config = dict(
    num_hidden_layers=11,
    hidden_size=128,
    num_attention_heads=6,
    num_key_value_heads=6,
    head_dim=32,
    intermediate_size=512,
    vocab_size=1573,
    hidden_act='tanh_gelu',
    norm='layernorm',
    norm_place='pre',
    norm_eps=1e-05,
    positions='learned',
    qk_norm=False,
    attn_scale=0.177,
    bias='all',
    tie_word_embeddings=True,
    parallel_block=False,
    init='normal',
    init_std_qkv=0.0442,
    init_std_o=0.0442,
    init_std_up=0.0442,
    init_std_down=0.0442,
    optimizer='soap_variant',
    learning_rate=0.00602,
    beta1=0.95,
    beta2=0.95,
    weight_decay=0.041,
    lr_head=0.00694,
    max_grad_norm=1.0,
    warmup_steps=200,
    schedule='wsd',
    decay_fraction=0.824,
    decay_shape='linear',
    final_lr_fraction=0.0,
    batch_tokens=32768,
    max_seq_len=128,
    doc_mask=False,
    train_tokens=148500000,
    max_steps=4532,
    dataset='wikipedia_en',
)
Each number is 128 + 24 x the weight over its row's rms, rounded and kept within 0 to 255. Layers, rows and columns count from 0. The size above them is the row's rms in percent of the matrix's.

# layer 7 MLP down (transposed), 512x128, rms 0.232, rows 432-437, columns 0-127
size [ 98 109 102 104 100 102]
[[132 150 127 111 127 110 183 154 151 141  73 155 124 100 136 123 139 177 132  82 102 139  98 158 154 113 125 145 149 193  99 112 124 131 135 108 135  75 147 144  77 102 136 138 148 122 116  99  65 108 131 134 135  79 137  99 152 125 138 128 141 112 124 106 123 127 102 148 121 130 117 153 132 167 117 105 149 144 115 123 138 128 130 102 141 115  84 135 139 143 162 118 128 150 157 137 132  64 162 123 115 127 161 121 152  86 120 133 131 137 115  98 150 148 189 117 102 125 131 115 178 130 124 151 142 102 106 136]
 [148 113 119 107 133 123 135 111 130 119 160 170 130 161 102 127 121 162 112 107 141 106 110 121 127  82 113 145 123 169 139 127 158 123 101 122 154 105 114  87  90 145 147 103 129 145 113  68 110 106 154 100 178 120 153 110 106 133 104 110 153 124  88 101  88  91 130 160 141 128  99 176 170 142  83 154 103 137 131 117 101 103 112 135 158 152  88 122 125 158  87 113 121 152 143 155 113 126 116 132 167 113 132 118 100 160 131 125 127 160 179 111 159 107 121 115 153 133 117 146  96 100 138 143 133 182 107 125]
 [161 168 124 143 136 123 140 109 150 112 146 108 133 167 169 101 171 121 138 174 154 116 121 125 165 103  77 151 149 129 184 183  81 127 142 128 152 101 121 139  87  90 145 148 108 138 154 114 143  94 122 168 134 121 109 121 131  98 168 158 103 114 121 104 136 131 107 123 176 121 117 122  95 118 153 145 148 129 135 176 184 105 156 108 153 147 120  94 141 123 102 102 116 148 115 164 141 116 111 122 122 116 111 106 161 133 138  89 140 123 141 124 124 134 150 107 126 170 122 168 141  98  94 139 117 145 127 115]
 [153 149 172 125 159 114  98 152 118  63 174 109 133 156 144 124 108 103 118 123 116 122 136 158 183 162 144 128 120  95 149 145 137 104 145 156 154 103 127 110 122 138 101 148 156  98 154 130 112 122 100 159 113 104 131 107 104 129 119 142 160 129 127 116 105 106 109 140 121 104 166  82 103 105  82 149 118 154 136 108 125 145 133  91 115 179 146 172 117 108 162  83 140 136 135 155 120 162 139 136 119 126 142 122 136 108 138 131 127 115 178  98 163 154 104 128 139 168 153  91 102 114 168  95 154 116 107 105]
 [ 98 151 142 126 112 177 154 136 122 131  70 102 129  91 133 170 164 154 114 174 138 154 106 114 175 175 138 152 115 129 131 124 109 114 135 136 113 142 113 129 163 124 116 155 108 111 146 127 133 146 139 143 151 117 142 137 128 112 108 168 142 144 127 110  90 101 154 138 109  90 128 147 158 169 127 120 130 182 120 187 115 115 131 174  66 112 160 152  98  94 152 107 118 152 157 126 139 132 145 160 120 107 150 126 133  92 110  93 110 123 133 123 146 134 107 106 148 105 120 129 179 126 166  88 125 123 127 150]
 [174 122 117 113 156 163 130 146 108  98  93  86 117 101 107 107  86 111 125 121 140 104 136 115 132 137 128 112 169 127 163 108 149 133 153 144 117 101 129 120 129 125 155 104 160 147  95 115 123 100 121 118 133 131 133 145 134  79 127 136  78 114 128 114 179  92 137 150 138 100 118 113 121  91 142 106 159 181 143 106 128 129  77 153 120 112 122 141 100 156 151  99  77 108 121 133  87  75 107 158 155 108 141 141  86 125 136 102 134 132 156 164 110 136 146 164 112 130 169 129 130 158 163 118  77 122 110 127]]
# layer 7 MLP up, 512x128, rms 0.221, rows 433-437, columns 0-127
size [102 104 100 102  96]
[[151 113 111 163 152 134 111  86 105  90 133 119  94 192 123  93 120 166 179 144  87  85  98 141 122 155 157  93 126 120 138 117 163 129 155 116 114 125 125 101 130 126  98 106  99 137 109 140 127 124 118  99 152 149 156 120  91 108 108 130 141 154 125 165 178 135  95 135 130 135 127 123 100 178 101 110 140 130 169 129 138 141 115 120 108 144 150 127 135  87 112 142 117 147 172 128 126 107 120 101 145 129 129  98 161  97 111 131 162 116 116 126 112  90 108 153 127 164 121 140 166 134 137 117 182 176 133 167]
 [139 117 139 112 173 114 121 159 121 137 149 126 150 110 136 128 116 139 143 117 126 142 125 100  87 111 100 149 175 168 134 118 142 122 152 115 109 100 141 114  82 129  89 157 142 184  95 123 153 135  99 155 144 122 107 143 110 165 127 178 174 113 153 108 162 107  99 136 122 116 125 131 104 133 108 106 134  92 116 117 130  94 152 134 194 130 156  95 125  83 139 109 158 113 115 141 116 117  89 151 102 145 109 116 155 142 158 169  69 153 160 123 132 138 102 134 105 137 150 121 112 126 143 130 157  74  96 117]
 [132 138 150 131 139 109  87 105 112  87 127 143 103 125 107 127 138 101 118 122 129 130 116 135 115 102 141 108 110 153 135 165 151 144 130 157 138 108 129 124 128 122 145 113 101  99 142 141  59 198 113 146 138 131 184 117  81 146 134 145 100 122 162 125 113  88 133 148 141 131 132 103 119 125 133 132  96 114 192 163  71 122 123  97 177 110 181 133 110 106 139 125 147 107 137 137 121 104 144 174 137  94 118 166 174 144 138  94 124  98 126 117 150 108 110 125 119 123  82 128  91 139 112 139 158 130 154 150]
 [ 97 165  78 161 134 125 181 113 120  95 138 116 146 147 143 125 109 103 152 112 147 124 109 131 102 165 136 131 158 167 141 114 153 110  99  92 114 150 148 117 127 137 118 122 130 138 156 131 161 140 158 109 135 128 142 156 133 136 125 153 132 138 164 114 121 120 153 120 142 122 142 125 119 107  64 127 175 125  60 158 122 126 127 123 176 156 141  95 115 106 153 115 100 145 116 127 133 133 131 170 150 180 118  64 177 127 135 129 108 161  96 116 108 170  92 118 120 158 109 160 118 155 111 104 134 158 129 144]
 [ 99 101 138  96 120 133 123 117  99 120  91 164 157 128 141 123 152  87 107  95 152 113 108 135 152 147 171 116 158 117 155 106 135 142 132 179 142 124 128 107 126 120 139  90 101 133 136  93 136 110 107 153 181 164 140  99 134 116 106 153 149 126 154 140 160 130  60 119 119 104 118 130 134 170 120 118 117 130 103 116 125 142 125  88 141 132 149 163 125 135 107 111 140 132 144 114 157 133 149 109 117 142 167  96 157 151 129  69 151 104 103 103 160 128 167  59 131 127 104 138 143 105 134  99 132 112 101 183]]